Weights of a small transformer language model: 4 heads of 32 (2 for keys and values), 3.63M parameters.
Each number is 200 + 30 x the weight over the matrix's rms, rounded and kept within 0 to 999. Layers, rows and columns count from 0.

# layer 2 attention value, 64x128, rms 0.139, rows 3-21, columns 0-127
207,223,203,222,203,174,223,188,173,173,204,227,200,220,196,173,229,203,201,170,219,163,177,216,194,193,211,199,205,229,199,189,201,215,196,213,188,164,155,205,233,196,206,203,206,223,217,204,161,162,185,213,198,186,215,259,199,220,178,181,221,211,189,185,185,199,180,188,183,223,192,233,231,198,184,201,236,213,155,237,175,242,193,209,266,222,200,199,208,204,191,195,220,174,208,177,249,193,230,206,189,200,193,234,168,212,236,183,212,205,172,158,204,234,189,208,172,161,241,229,201,215,196,197,210,200,194,182
205,201,173,176,201,170,169,169,194,197,209,205,208,207,190,218,228,183,200,196,185,200,182,182,199,218,186,209,181,208,182,229,191,223,198,228,206,208,210,182,171,161,194,200,184,196,196,168,218,218,174,210,209,225,174,184,185,171,207,205,145,207,234,199,186,177,173,228,198,173,211,221,179,176,187,206,209,201,185,199,182,184,177,158,215,184,215,176,201,190,199,191,211,212,204,186,202,165,196,214,204,161,234,175,199,166,183,219,203,189,188,203,200,227,194,165,161,173,198,163,187,192,192,210,170,231,179,202
175,210,200,175,211,179,207,135,191,211,211,195,185,185,190,194,212,188,223,199,192,202,236,215,188,213,214,232,190,185,194,186,200,221,195,211,205,195,212,175,194,165,165,191,206,226,184,160,210,222,220,209,168,185,202,188,217,185,231,210,211,195,196,184,191,201,187,202,185,196,227,204,191,193,184,207,211,188,206,205,238,205,207,206,177,212,205,180,204,186,216,204,168,214,203,193,193,213,189,201,201,215,192,214,249,181,221,193,191,197,188,188,206,191,219,240,203,254,171,181,227,224,219,222,116,204,206,211
216,173,172,165,206,213,207,211,217,175,180,203,183,212,207,189,166,147,233,204,236,182,231,224,186,186,206,185,195,202,225,202,220,216,226,181,202,187,198,214,210,230,195,201,166,197,217,216,196,174,172,171,183,225,194,193,193,195,169,171,231,191,173,204,205,228,218,169,201,198,159,182,234,194,197,196,231,202,197,182,207,212,177,206,223,242,193,221,206,210,202,201,221,171,203,192,212,225,180,177,190,204,226,214,191,221,230,218,193,214,232,201,193,210,169,148,217,160,152,261,177,206,207,176,231,183,192,195
208,178,173,229,212,191,221,162,195,202,200,211,200,194,216,197,198,218,238,178,210,192,172,185,181,178,241,207,210,196,178,133,206,188,209,205,206,185,143,173,196,170,190,186,229,196,198,228,214,239,228,227,200,209,199,193,222,184,192,201,229,208,233,213,192,206,182,193,210,217,221,207,196,180,190,196,191,222,178,193,216,166,203,222,174,190,188,196,197,190,241,189,167,235,211,212,202,157,222,226,198,158,202,187,203,210,193,208,204,195,180,182,198,218,189,189,182,200,181,174,220,158,195,222,196,227,204,213
183,163,157,213,212,201,178,208,195,189,213,200,217,237,184,188,196,195,211,203,199,181,211,237,216,191,222,172,217,232,201,184,212,217,192,181,177,201,223,199,240,179,201,203,183,214,198,198,216,207,170,191,229,189,221,191,200,221,216,180,222,191,189,197,179,223,191,193,208,195,233,181,208,188,215,202,177,219,275,194,197,167,156,237,224,197,198,194,204,184,205,183,198,172,181,190,190,166,207,196,202,221,239,201,200,215,181,186,206,198,186,190,222,183,218,210,187,185,233,192,258,228,127,194,198,201,234,177
193,205,243,219,206,199,211,160,199,220,205,166,177,225,217,199,178,223,210,180,210,208,198,201,211,233,248,198,197,202,185,207,193,233,213,165,193,203,164,200,201,189,204,172,193,229,163,203,221,220,197,193,231,180,208,190,190,241,194,217,190,208,191,195,198,217,212,216,194,171,176,205,195,207,185,213,203,200,226,213,221,211,191,195,185,206,218,191,200,210,197,204,160,196,202,168,222,215,181,183,191,198,194,220,172,194,199,205,207,170,196,175,195,197,202,195,198,147,204,172,185,222,193,186,204,184,202,157
215,193,223,191,217,173,165,210,198,175,204,217,236,210,206,226,185,191,206,197,192,213,220,206,217,234,199,171,202,174,227,198,221,243,184,165,167,173,197,204,197,217,183,184,202,187,207,188,177,200,201,193,202,192,218,208,211,213,178,203,211,210,216,211,206,223,183,190,191,164,199,188,194,184,199,211,190,199,192,205,177,191,201,179,200,145,214,203,199,201,185,184,204,201,165,237,214,222,235,186,199,212,187,199,184,184,207,190,191,193,225,205,206,206,193,194,191,213,189,208,271,173,200,239,225,184,249,178
192,216,200,190,222,210,231,204,216,232,188,233,194,150,203,174,168,155,225,190,213,213,218,203,222,198,211,217,171,199,174,208,190,201,221,208,171,199,208,204,205,224,168,240,180,190,202,192,177,199,169,223,195,178,223,181,190,211,195,178,193,202,220,186,215,185,203,192,203,210,209,222,188,214,184,213,195,183,205,232,237,218,164,201,209,213,252,207,197,220,232,156,200,160,183,246,253,207,202,180,193,178,175,204,195,222,193,214,188,218,209,183,190,186,234,198,215,201,207,184,238,190,181,175,145,194,237,233
201,198,198,172,187,203,185,194,207,239,179,193,207,195,203,173,227,223,215,205,208,182,164,206,196,217,223,162,181,200,182,188,182,228,223,199,207,186,189,196,220,234,223,195,186,208,182,174,227,212,217,198,175,156,194,181,204,196,182,197,224,198,222,206,220,163,216,199,179,186,260,222,213,196,199,185,218,252,224,165,181,178,211,203,189,239,217,198,197,227,202,207,220,171,195,202,167,205,184,170,204,205,176,195,233,190,233,189,201,203,218,204,241,189,212,208,207,171,204,203,190,235,205,212,211,174,201,177
182,218,240,203,210,219,212,237,203,184,207,174,201,186,220,203,225,191,190,199,170,207,191,239,200,179,209,170,164,210,206,194,168,193,213,191,185,234,223,209,200,174,222,185,191,226,182,182,213,176,204,190,201,202,169,186,194,183,169,197,214,190,167,206,190,236,215,218,212,217,186,214,204,225,187,222,209,187,188,170,190,208,147,189,198,213,194,221,203,199,208,185,183,159,194,212,193,194,199,161,196,240,173,211,181,195,206,220,196,201,169,193,216,192,197,204,180,191,192,206,184,175,194,195,194,186,182,177
193,180,241,208,193,209,187,214,210,188,220,179,179,198,221,194,208,197,243,211,194,198,221,200,246,205,186,183,203,191,204,220,195,171,220,178,201,199,215,192,189,206,193,217,163,186,205,175,221,193,216,168,186,219,233,214,239,197,190,211,232,204,182,227,222,195,215,185,218,216,162,230,217,185,228,200,205,145,206,234,200,183,227,184,185,214,197,196,198,205,213,216,195,190,224,169,167,180,190,205,193,209,193,181,215,163,222,190,187,194,210,213,222,212,209,175,197,195,224,207,203,164,230,197,215,188,191,197
213,222,201,225,209,211,147,196,207,228,177,189,182,182,205,181,212,219,186,177,184,197,227,200,196,210,209,212,169,190,210,211,208,223,186,162,180,209,186,190,171,203,223,235,228,177,191,192,211,189,184,205,203,250,189,196,196,203,209,226,184,193,222,194,237,242,196,197,170,200,198,228,218,203,184,198,184,224,190,206,183,161,203,174,219,192,168,205,198,189,188,232,188,185,227,215,220,209,202,182,196,175,199,214,210,197,198,200,231,218,195,211,196,188,205,189,186,206,162,150,177,222,177,227,241,225,190,180
213,246,185,200,195,191,190,162,209,199,239,193,208,177,185,208,198,202,220,190,198,159,204,219,199,191,225,210,223,207,198,166,221,190,213,174,171,193,197,200,207,185,176,216,192,187,225,213,226,200,163,214,212,175,180,167,210,208,187,181,230,201,210,224,215,233,201,170,220,213,152,222,181,199,208,225,212,195,203,195,182,193,173,195,180,199,237,221,198,180,223,211,159,209,175,176,197,190,175,188,192,193,189,203,199,246,228,242,187,202,195,211,199,181,179,226,210,205,244,238,205,194,210,195,212,207,195,203
230,185,177,209,203,199,175,223,192,186,231,195,191,191,179,169,184,215,178,194,207,180,201,174,177,203,189,192,215,193,183,216,198,217,224,165,210,228,212,213,182,205,196,223,202,202,208,193,181,217,202,199,189,183,189,199,204,186,177,240,198,198,211,193,211,230,198,208,167,214,195,171,188,197,204,192,208,215,161,204,180,215,231,136,222,136,224,212,200,216,187,200,201,203,205,204,195,248,212,191,228,192,211,189,167,158,161,212,198,178,201,195,184,233,151,183,219,193,209,179,189,187,158,207,235,203,159,179
196,184,243,198,207,196,156,213,210,181,211,204,210,224,191,188,183,205,205,201,222,232,182,200,200,173,199,154,189,196,211,206,200,204,212,199,238,195,177,210,197,224,220,218,185,220,222,186,198,185,175,182,191,204,189,191,199,173,219,208,235,207,215,181,222,146,200,200,185,227,192,211,201,225,186,195,215,204,189,206,194,211,218,225,224,199,192,200,200,207,181,191,170,181,181,196,205,204,227,213,211,195,220,196,167,215,194,226,199,216,210,210,195,213,193,202,203,212,184,212,226,172,225,184,206,224,194,198
217,214,173,215,196,191,210,163,184,192,179,220,186,162,203,193,163,202,210,190,194,199,175,226,173,216,232,137,212,214,205,211,177,200,206,220,180,212,207,211,181,196,219,209,178,260,208,188,177,192,209,191,207,170,215,193,207,188,208,263,225,213,201,195,213,183,221,208,150,194,223,212,221,189,175,214,177,208,206,213,202,215,209,215,216,244,163,203,210,186,202,174,226,187,185,226,203,259,164,197,192,212,191,190,195,244,201,254,188,185,162,189,207,197,246,158,191,176,190,207,211,245,172,186,192,160,187,242
227,191,236,226,203,193,182,209,188,233,215,179,211,156,196,196,228,229,141,196,184,208,176,189,221,181,201,254,186,188,181,195,197,197,187,213,178,198,166,188,203,178,201,197,211,226,204,205,204,227,194,211,204,174,179,228,201,219,158,170,205,184,204,210,218,169,214,213,257,214,197,197,181,179,200,193,181,191,204,182,182,213,233,190,210,160,204,194,199,208,201,213,203,219,208,187,220,208,225,211,222,212,183,207,201,209,177,151,229,190,188,196,186,227,205,196,204,196,163,165,210,226,245,206,229,182,202,206
200,195,206,226,177,206,193,202,214,203,190,150,241,181,190,206,193,237,206,197,173,223,225,189,196,220,209,246,189,186,212,199,201,201,196,184,196,201,251,201,216,202,195,217,185,205,183,198,204,229,210,218,189,231,165,194,196,215,212,214,237,206,180,198,184,206,217,201,224,203,178,189,192,236,222,209,205,225,204,200,182,197,233,194,162,204,185,210,200,173,207,203,165,186,196,187,159,224,205,163,181,153,196,210,191,233,212,170,192,214,214,214,197,166,171,188,205,213,201,168,207,164,201,180,209,186,189,198
# layer 2 attention output (transposed), 128x128, rms 0.126, rows 3-20,35-52, columns 0-127
175,203,179,169,159,181,198,218,188,180,198,187,219,202,178,209,218,221,205,224,208,193,199,203,217,168,197,216,158,190,197,212,145,159,171,217,194,211,239,173,200,150,195,151,180,179,201,185,191,203,188,152,136,232,197,193,153,184,222,230,180,188,253,205,221,191,186,180,197,215,183,248,226,214,216,213,180,213,206,183,245,217,158,181,217,218,178,242,131,185,180,214,212,218,189,214,181,183,178,208,179,218,208,210,213,243,176,223,182,274,244,188,182,198,182,226,210,229,194,195,228,197,191,219,226,229,218,184
212,185,191,218,163,203,163,198,220,176,167,203,231,206,239,175,195,186,197,214,180,196,205,145,219,195,196,207,206,219,181,199,230,157,206,204,202,195,188,197,199,143,179,222,212,197,216,209,188,214,200,169,205,218,175,200,183,213,209,207,177,190,174,228,188,210,183,208,207,183,205,232,158,201,181,203,203,215,193,212,189,191,198,181,167,157,206,216,157,208,200,189,191,187,216,205,215,191,167,161,231,229,178,229,227,207,214,205,182,182,182,192,180,211,193,198,241,191,229,202,201,180,217,191,237,220,221,142
197,185,147,210,190,208,166,186,176,215,206,217,213,205,243,182,190,152,203,245,200,216,205,205,165,175,197,164,234,207,183,173,270,220,209,217,210,212,175,221,210,184,237,214,262,222,200,154,229,223,204,199,228,146,167,241,222,209,192,165,218,198,176,169,176,182,206,207,195,205,173,177,132,215,190,188,192,199,212,229,213,163,209,182,234,154,219,214,154,192,175,187,214,197,209,182,211,184,267,196,189,225,176,184,226,197,231,223,193,180,189,183,211,181,221,208,192,230,228,217,182,171,220,201,211,211,201,181
249,206,194,225,154,176,242,203,226,235,196,163,183,227,170,220,194,211,204,199,220,200,159,192,204,186,231,207,173,182,167,205,78,206,176,252,208,200,212,181,158,235,222,208,173,203,196,201,214,146,180,160,193,229,232,174,183,212,240,217,231,180,208,186,209,169,185,208,131,182,182,215,213,160,237,219,253,217,225,188,200,218,222,226,247,231,176,228,250,220,197,209,229,172,193,198,160,163,222,207,168,174,221,225,154,168,151,208,202,156,225,238,191,188,237,195,172,176,187,190,223,228,200,190,194,185,226,259
181,256,178,184,223,208,212,192,211,176,181,188,198,178,231,186,181,146,187,192,229,148,205,193,185,204,175,174,216,165,207,202,215,159,177,202,173,188,238,176,233,154,199,216,243,184,162,212,192,190,189,225,158,228,203,182,209,223,153,166,210,227,180,156,192,201,224,185,248,213,168,227,173,223,202,207,188,170,165,209,214,196,197,200,165,173,214,198,112,237,233,187,240,230,207,191,229,199,185,154,197,224,165,223,194,214,217,231,165,270,215,200,221,203,172,213,193,188,206,208,197,183,235,178,202,194,151,177
202,198,204,208,165,190,195,224,199,195,225,203,194,205,220,215,214,197,238,197,230,246,184,200,190,197,209,196,253,187,187,171,169,195,188,221,194,218,265,204,212,224,211,194,162,219,231,218,186,168,153,238,209,203,217,238,205,202,189,234,263,188,241,199,206,188,188,249,185,204,231,228,170,187,199,245,190,236,156,191,177,187,207,196,226,200,149,143,246,212,212,193,233,170,196,242,185,230,220,187,190,187,186,211,190,208,169,209,210,172,181,215,194,187,176,181,220,210,188,222,214,179,192,156,222,204,243,191
173,215,206,171,180,199,211,240,179,213,203,173,214,166,186,182,220,157,205,188,158,238,184,196,200,162,266,191,223,193,192,187,202,176,196,196,196,188,151,171,207,193,191,206,213,204,205,202,183,209,173,213,217,189,200,203,196,201,205,220,183,169,235,179,242,216,207,213,205,175,233,187,141,227,209,203,181,170,205,185,218,191,217,193,181,175,236,217,197,252,190,213,195,204,228,193,207,217,189,220,203,205,192,220,214,208,190,192,215,183,210,216,213,202,199,249,231,168,223,221,206,184,201,219,233,243,204,252
187,199,199,171,218,241,232,208,201,193,231,193,204,209,154,224,227,186,191,221,176,202,201,188,179,206,161,264,231,192,155,190,185,180,215,166,203,165,183,204,209,242,156,146,184,223,178,191,186,191,224,207,204,172,199,215,226,215,203,198,200,213,209,206,181,162,208,217,173,210,231,205,151,190,168,217,165,186,223,159,199,150,221,212,202,259,219,188,224,217,182,191,219,175,192,252,190,199,197,217,184,225,186,209,190,214,232,225,186,205,180,178,209,215,203,185,201,189,157,204,190,206,162,166,196,188,164,199
204,155,184,199,213,223,169,191,173,185,171,172,225,214,214,177,194,219,167,183,171,196,192,173,234,191,236,203,211,193,181,176,168,150,171,206,238,209,160,167,194,189,162,231,216,209,208,180,193,214,238,214,234,169,196,240,212,220,183,198,177,191,187,214,201,217,248,186,173,189,221,179,132,226,172,221,232,193,214,216,203,203,217,186,206,176,169,210,213,198,168,209,185,178,208,201,179,208,218,203,184,203,165,202,252,207,224,213,250,176,195,180,189,210,175,199,233,213,193,204,220,202,211,224,225,191,212,193
241,199,150,220,189,171,186,221,236,217,226,150,202,226,192,210,189,208,160,200,233,196,158,161,176,213,192,191,219,194,224,175,175,234,199,200,214,242,189,219,218,188,235,211,191,217,197,233,206,186,217,205,210,209,176,213,182,176,192,226,209,185,190,186,207,171,185,234,219,193,182,187,158,227,223,201,206,241,202,185,179,183,205,217,199,220,190,201,225,194,188,186,207,196,156,172,219,197,215,231,193,218,197,172,181,211,173,182,188,133,223,221,201,175,201,247,175,157,216,197,214,237,224,163,225,211,197,188
217,178,169,221,188,180,187,160,183,229,203,196,216,167,177,220,193,203,183,220,199,197,176,220,198,200,278,192,191,207,211,213,197,167,202,203,219,215,179,179,183,211,226,189,197,159,194,242,184,205,216,184,235,236,207,219,186,183,205,195,196,211,195,169,202,212,166,223,199,184,198,211,248,181,210,180,182,206,190,181,224,229,239,225,226,196,208,240,252,195,184,245,168,211,199,207,219,227,213,206,227,167,232,141,230,228,206,205,223,207,232,209,199,207,205,228,255,202,202,185,214,202,207,233,220,211,207,237
216,243,174,241,200,198,183,220,247,212,222,219,222,206,200,274,188,218,183,170,209,226,195,210,157,203,188,179,205,205,198,205,183,233,199,208,192,195,202,223,180,196,148,215,202,194,201,173,222,185,180,231,214,213,189,234,206,177,214,206,205,211,212,195,193,179,184,238,155,172,184,179,252,163,182,202,209,193,208,177,194,183,208,231,162,204,219,207,289,217,206,226,222,184,191,165,226,195,186,195,187,168,222,224,185,196,211,222,192,184,168,175,188,222,241,189,170,202,194,226,157,209,180,215,176,199,179,235
198,183,214,205,191,181,226,170,215,203,214,160,163,182,186,195,229,191,190,143,198,234,171,167,188,185,191,165,194,198,220,151,177,195,222,209,231,225,200,210,215,188,176,203,230,228,185,204,181,174,158,198,289,167,191,183,205,174,210,225,204,202,156,186,195,195,192,203,180,210,193,158,138,192,191,214,223,252,228,205,179,209,198,212,221,213,186,218,220,205,189,204,213,223,193,197,177,233,201,213,163,204,195,197,218,221,179,213,176,190,207,243,206,199,187,211,168,151,160,212,210,169,206,220,205,209,172,202
235,205,192,238,220,216,212,181,222,155,215,193,205,197,201,183,210,185,176,243,185,163,233,195,217,189,244,162,201,191,198,179,180,180,162,218,181,158,200,224,210,173,212,198,219,194,233,236,189,179,194,193,160,230,189,239,205,196,184,181,212,233,222,163,205,192,202,213,211,221,188,210,200,212,234,201,166,185,224,212,201,211,180,207,215,219,218,181,192,209,213,228,197,210,184,195,214,180,245,207,203,205,181,239,211,222,176,201,216,268,178,174,157,212,162,215,202,205,211,208,204,197,202,205,205,227,223,183
190,186,241,211,236,205,221,227,178,189,213,178,194,228,177,188,211,184,174,207,191,205,225,178,198,191,209,230,190,194,186,207,176,205,190,211,204,182,174,211,198,227,196,225,186,195,224,219,171,194,198,187,238,219,199,187,187,225,207,222,205,247,243,206,193,175,196,192,203,195,178,230,177,199,214,188,217,213,188,187,225,171,199,195,190,197,208,211,212,206,234,215,182,244,207,164,230,195,171,209,202,186,198,217,216,213,170,164,194,225,221,154,185,199,212,207,216,178,196,195,220,216,166,203,207,207,195,208
223,191,201,214,205,208,232,178,195,217,210,184,224,246,174,212,217,215,200,168,208,198,209,207,215,228,238,256,216,191,184,199,184,186,207,178,214,217,212,177,225,224,217,208,185,178,186,205,233,166,175,192,191,188,173,186,187,203,203,220,163,206,204,223,197,205,200,225,181,196,224,185,214,210,220,169,213,181,185,191,203,195,195,228,219,199,235,216,228,224,201,196,217,148,204,188,177,184,150,201,191,214,210,190,228,208,207,227,175,204,192,186,205,170,209,181,206,194,180,147,180,207,173,204,197,185,190,218
196,176,203,198,203,231,196,198,206,173,215,204,131,239,187,241,194,202,205,174,231,273,191,184,196,208,235,244,193,194,188,206,189,196,216,209,228,208,147,191,190,189,183,228,209,209,166,201,208,210,193,245,190,191,203,207,193,199,241,192,199,211,183,181,238,176,215,188,203,178,174,211,180,161,212,184,201,248,221,229,208,163,214,188,158,172,222,255,260,227,194,209,215,231,242,216,214,167,205,188,210,197,166,192,217,204,124,212,210,207,205,239,227,195,196,230,223,211,197,168,174,194,230,237,184,196,179,192
200,215,213,148,230,203,208,242,182,183,205,266,221,171,205,185,200,188,184,167,191,149,220,239,190,208,196,190,190,189,227,219,226,183,224,182,190,181,195,194,215,208,214,159,223,232,216,220,160,213,210,197,184,225,194,195,223,151,186,165,171,221,213,232,193,234,225,172,232,200,247,183,226,196,242,182,195,165,184,210,256,179,173,203,188,230,184,177,164,189,212,220,192,205,206,195,202,230,197,207,171,218,235,197,192,226,250,182,187,241,206,205,215,207,194,224,214,184,171,209,216,186,208,231,175,188,205,160
214,183,173,216,177,213,178,205,219,204,195,191,219,166,227,206,186,214,181,236,211,170,208,243,176,209,238,184,188,253,209,204,121,200,207,248,219,248,212,207,177,179,187,165,186,205,203,143,218,175,185,126,209,213,214,189,174,178,247,189,188,213,188,227,175,210,194,236,159,213,223,245,186,238,220,190,155,276,176,187,225,181,195,198,260,192,195,174,185,209,205,195,216,184,162,163,204,227,239,207,280,205,228,161,244,193,152,208,223,180,194,197,191,209,191,163,254,220,218,150,217,188,189,161,167,219,212,154
195,180,188,190,214,201,254,194,170,173,216,189,182,216,186,211,186,214,211,210,217,207,180,183,212,205,182,231,213,203,152,163,104,215,164,212,213,173,140,180,204,214,199,172,168,211,172,226,201,213,244,228,140,198,201,226,231,217,201,234,149,160,183,217,200,197,212,199,150,234,178,199,256,201,197,170,201,158,213,213,230,179,234,148,217,244,227,211,224,232,234,196,184,178,189,211,204,200,209,198,185,205,183,193,164,171,179,179,220,182,197,178,210,197,222,219,198,206,187,194,208,215,156,207,147,219,204,247
207,228,203,196,197,198,229,215,221,199,193,209,196,171,176,213,224,225,204,181,153,216,186,180,221,202,221,204,209,206,191,181,154,179,161,186,194,184,205,177,220,167,171,237,168,220,208,217,185,180,192,194,186,208,236,165,191,167,207,193,213,166,205,230,191,187,167,219,225,210,207,200,237,187,226,193,213,180,190,196,204,207,207,199,204,256,160,196,228,178,226,224,176,194,188,198,198,227,178,205,191,180,227,226,186,188,201,228,214,233,195,183,200,206,236,167,210,189,209,202,210,204,194,208,202,201,204,211
195,212,211,192,195,165,152,195,150,221,188,228,231,191,194,182,203,203,205,162,164,197,171,215,225,197,215,189,167,175,232,190,247,207,223,205,218,195,246,149,207,206,211,215,198,218,157,192,220,215,194,207,290,220,214,159,208,172,223,168,200,254,225,197,186,232,216,199,201,223,214,131,154,150,182,224,200,209,225,221,217,204,180,220,206,181,188,197,204,188,184,195,232,220,218,217,211,202,218,225,154,281,166,213,224,249,231,247,186,241,180,182,214,238,198,214,170,231,185,181,199,196,189,224,178,189,176,208
232,177,244,220,216,206,217,231,218,224,195,186,195,227,201,224,231,240,178,198,193,233,199,197,185,224,201,247,217,230,198,181,161,202,209,170,233,207,197,226,187,202,204,199,138,183,230,193,173,220,165,200,274,180,194,197,198,190,248,202,227,234,216,222,215,183,178,239,180,198,224,192,248,209,213,204,196,226,220,177,169,205,214,211,216,210,196,195,265,208,220,211,171,156,190,194,170,182,169,214,233,224,218,187,227,211,171,206,248,149,220,223,208,192,204,206,181,180,198,171,178,217,186,179,233,158,222,230
214,182,227,190,235,178,194,171,201,219,179,241,177,200,180,220,213,184,165,195,197,167,203,185,218,197,203,167,145,218,201,216,238,203,214,160,205,211,191,169,233,169,191,204,226,188,187,220,172,170,196,218,215,208,194,178,221,178,174,227,142,231,192,183,210,249,221,192,175,239,230,169,259,181,183,211,212,185,219,207,195,241,201,239,197,155,235,205,267,230,244,207,239,207,190,194,188,192,214,211,194,205,181,249,178,222,246,227,234,229,166,224,212,195,179,162,198,219,176,218,190,219,169,190,194,167,193,174
195,197,182,195,184,198,206,206,175,190,199,224,219,206,198,199,212,169,163,221,239,197,207,232,227,223,205,140,217,237,187,196,174,203,169,201,171,214,176,203,193,189,203,233,215,208,256,225,203,165,210,193,168,184,186,181,151,188,156,187,189,242,198,207,181,205,189,167,203,215,209,229,198,241,197,201,214,200,202,207,219,206,172,219,217,201,181,161,210,205,215,208,209,174,203,186,228,165,252,212,191,182,210,226,220,186,211,230,221,195,215,158,210,191,175,220,210,198,170,211,173,219,173,225,191,202,218,176
202,160,187,212,171,180,178,172,200,202,183,188,185,209,218,184,184,217,225,229,216,191,192,203,207,204,159,207,182,236,183,200,253,190,205,236,170,196,212,229,202,189,190,220,208,201,231,190,163,189,218,197,178,198,199,209,187,200,181,160,201,211,174,150,177,208,215,183,237,216,206,199,176,230,208,165,194,214,227,171,216,229,196,194,175,157,188,250,185,206,190,208,227,250,211,201,207,181,229,172,218,169,190,187,235,188,202,202,237,191,204,187,168,222,220,176,193,214,188,218,198,200,189,190,210,240,236,189
197,195,187,242,203,162,171,145,189,218,213,137,153,165,152,202,216,239,215,199,205,177,251,189,179,210,218,195,211,197,187,160,159,220,260,154,180,202,207,186,228,191,143,192,224,248,208,221,233,179,207,186,209,239,207,231,160,192,207,169,237,173,172,158,185,202,129,176,202,166,165,215,135,215,226,193,198,176,221,174,186,182,202,217,211,223,186,156,167,195,223,194,233,230,216,206,229,155,176,166,193,178,230,197,211,216,203,219,178,194,183,171,175,175,194,212,140,220,227,170,203,196,230,227,173,193,203,193
191,206,167,161,205,196,203,240,179,214,208,182,190,191,172,209,246,180,201,178,177,196,202,242,163,225,211,173,206,228,220,237,201,165,219,176,151,194,227,185,164,174,173,225,188,146,198,200,205,188,201,203,247,184,201,203,173,229,226,187,194,222,226,226,216,241,180,186,221,234,221,177,204,214,236,217,198,179,183,238,230,216,199,186,199,198,223,187,202,170,177,200,175,201,209,167,245,199,173,195,183,222,218,232,181,205,223,229,171,218,199,189,201,244,188,195,199,187,185,201,203,154,173,191,203,204,189,196
163,212,204,168,225,198,192,214,174,193,195,230,184,201,217,168,167,192,200,138,197,199,209,192,218,203,185,200,215,210,158,158,183,212,225,206,175,196,188,193,212,187,184,223,239,216,200,212,193,219,197,186,163,221,204,211,207,190,187,212,186,153,177,238,220,200,237,185,182,203,204,210,184,198,183,182,209,177,188,228,169,184,185,166,163,168,217,158,182,145,213,225,217,225,197,206,193,187,216,204,192,179,206,247,213,161,226,187,202,204,155,235,177,176,198,167,204,222,217,218,210,197,197,197,170,192,204,205
213,216,199,201,210,197,172,246,217,244,195,197,194,255,216,197,224,205,229,158,183,181,214,211,163,184,195,198,176,205,228,213,246,210,215,208,200,196,206,215,219,209,246,197,210,207,184,186,211,240,185,214,221,170,204,174,169,180,215,201,243,205,261,214,228,219,256,198,199,201,239,184,175,185,179,192,183,219,156,202,220,189,216,185,209,155,177,228,214,183,151,208,248,186,197,194,214,181,183,221,188,217,195,191,190,201,196,166,215,228,188,217,212,177,205,166,180,193,155,208,201,217,213,234,221,181,181,201
217,177,204,208,186,189,178,188,181,154,202,254,217,212,198,223,180,181,195,244,259,195,230,226,220,220,193,212,192,211,206,236,192,231,198,205,195,196,166,202,154,183,187,168,174,232,208,193,137,235,204,212,176,164,190,190,184,185,219,188,219,212,215,182,177,206,229,222,213,201,182,211,235,220,170,185,184,204,165,176,191,173,203,193,183,207,243,170,196,159,199,191,191,215,212,214,203,204,194,210,189,206,183,195,184,237,182,198,205,195,186,203,212,213,228,205,198,230,220,236,176,191,214,194,151,229,204,181
181,185,204,221,220,247,189,222,189,227,205,234,172,231,171,248,183,209,235,170,193,243,174,235,186,189,212,233,236,191,176,177,217,234,245,180,199,209,202,180,235,204,233,175,172,199,186,172,212,237,227,235,276,182,154,208,180,197,182,185,209,227,215,221,167,218,171,173,168,164,204,186,151,204,180,244,204,201,227,161,184,217,210,197,168,192,172,196,263,198,213,218,224,151,247,186,190,209,159,197,189,209,197,195,182,231,250,222,161,151,149,230,247,181,203,186,193,194,179,141,234,223,228,199,218,145,206,221
199,172,216,238,207,195,236,154,179,169,177,188,205,182,235,213,179,260,222,227,260,206,194,214,198,224,133,183,186,188,216,187,209,203,211,235,188,217,196,242,168,230,207,193,213,199,184,195,179,220,216,212,175,190,169,236,212,195,229,203,185,173,169,206,213,242,225,183,222,210,150,217,196,251,182,191,187,185,216,183,180,160,247,170,202,198,209,187,194,219,145,197,157,186,196,248,179,210,221,188,213,212,195,160,195,195,176,177,176,179,235,184,223,203,206,220,196,189,199,203,180,206,174,201,197,215,219,205
214,205,229,219,213,193,179,241,197,172,193,198,190,167,264,182,214,186,183,230,163,184,207,198,174,190,178,193,209,187,228,186,234,223,181,239,194,200,218,222,189,203,174,212,192,225,204,186,175,229,187,192,173,207,213,201,231,188,204,193,216,233,213,176,217,151,174,155,200,221,188,211,183,224,192,207,175,177,211,197,195,203,220,182,208,214,202,171,184,206,212,206,196,234,210,209,204,207,221,203,226,193,231,199,209,214,207,166,202,186,239,184,214,200,188,183,229,199,214,227,210,199,206,185,189,194,215,184
185,209,214,203,215,177,223,212,225,197,204,219,242,202,199,182,283,125,206,182,179,166,208,192,207,194,277,174,148,198,191,197,207,187,149,184,180,203,197,185,213,168,157,213,222,164,198,228,240,214,191,163,168,260,172,195,189,206,181,196,190,216,192,258,189,248,124,185,201,227,218,223,225,202,258,210,210,184,201,205,204,207,181,221,200,252,211,113,193,236,223,237,183,158,190,157,208,201,220,198,187,204,193,253,209,260,199,164,230,233,200,163,184,176,197,204,200,205,202,234,196,164,198,228,189,209,217,173
198,212,179,196,194,212,192,216,216,210,211,193,186,201,211,232,178,225,198,228,260,183,198,198,197,203,192,171,233,195,186,206,185,214,185,222,206,221,194,207,164,212,170,162,191,203,213,170,198,183,189,199,171,201,226,215,175,244,205,197,225,154,179,175,235,192,169,229,210,164,132,225,243,212,187,168,205,248,182,170,199,198,238,184,178,180,214,223,188,213,183,199,201,236,192,207,222,217,200,212,239,186,193,168,224,154,153,151,188,177,208,250,178,197,183,185,184,164,234,211,189,204,159,210,162,214,212,218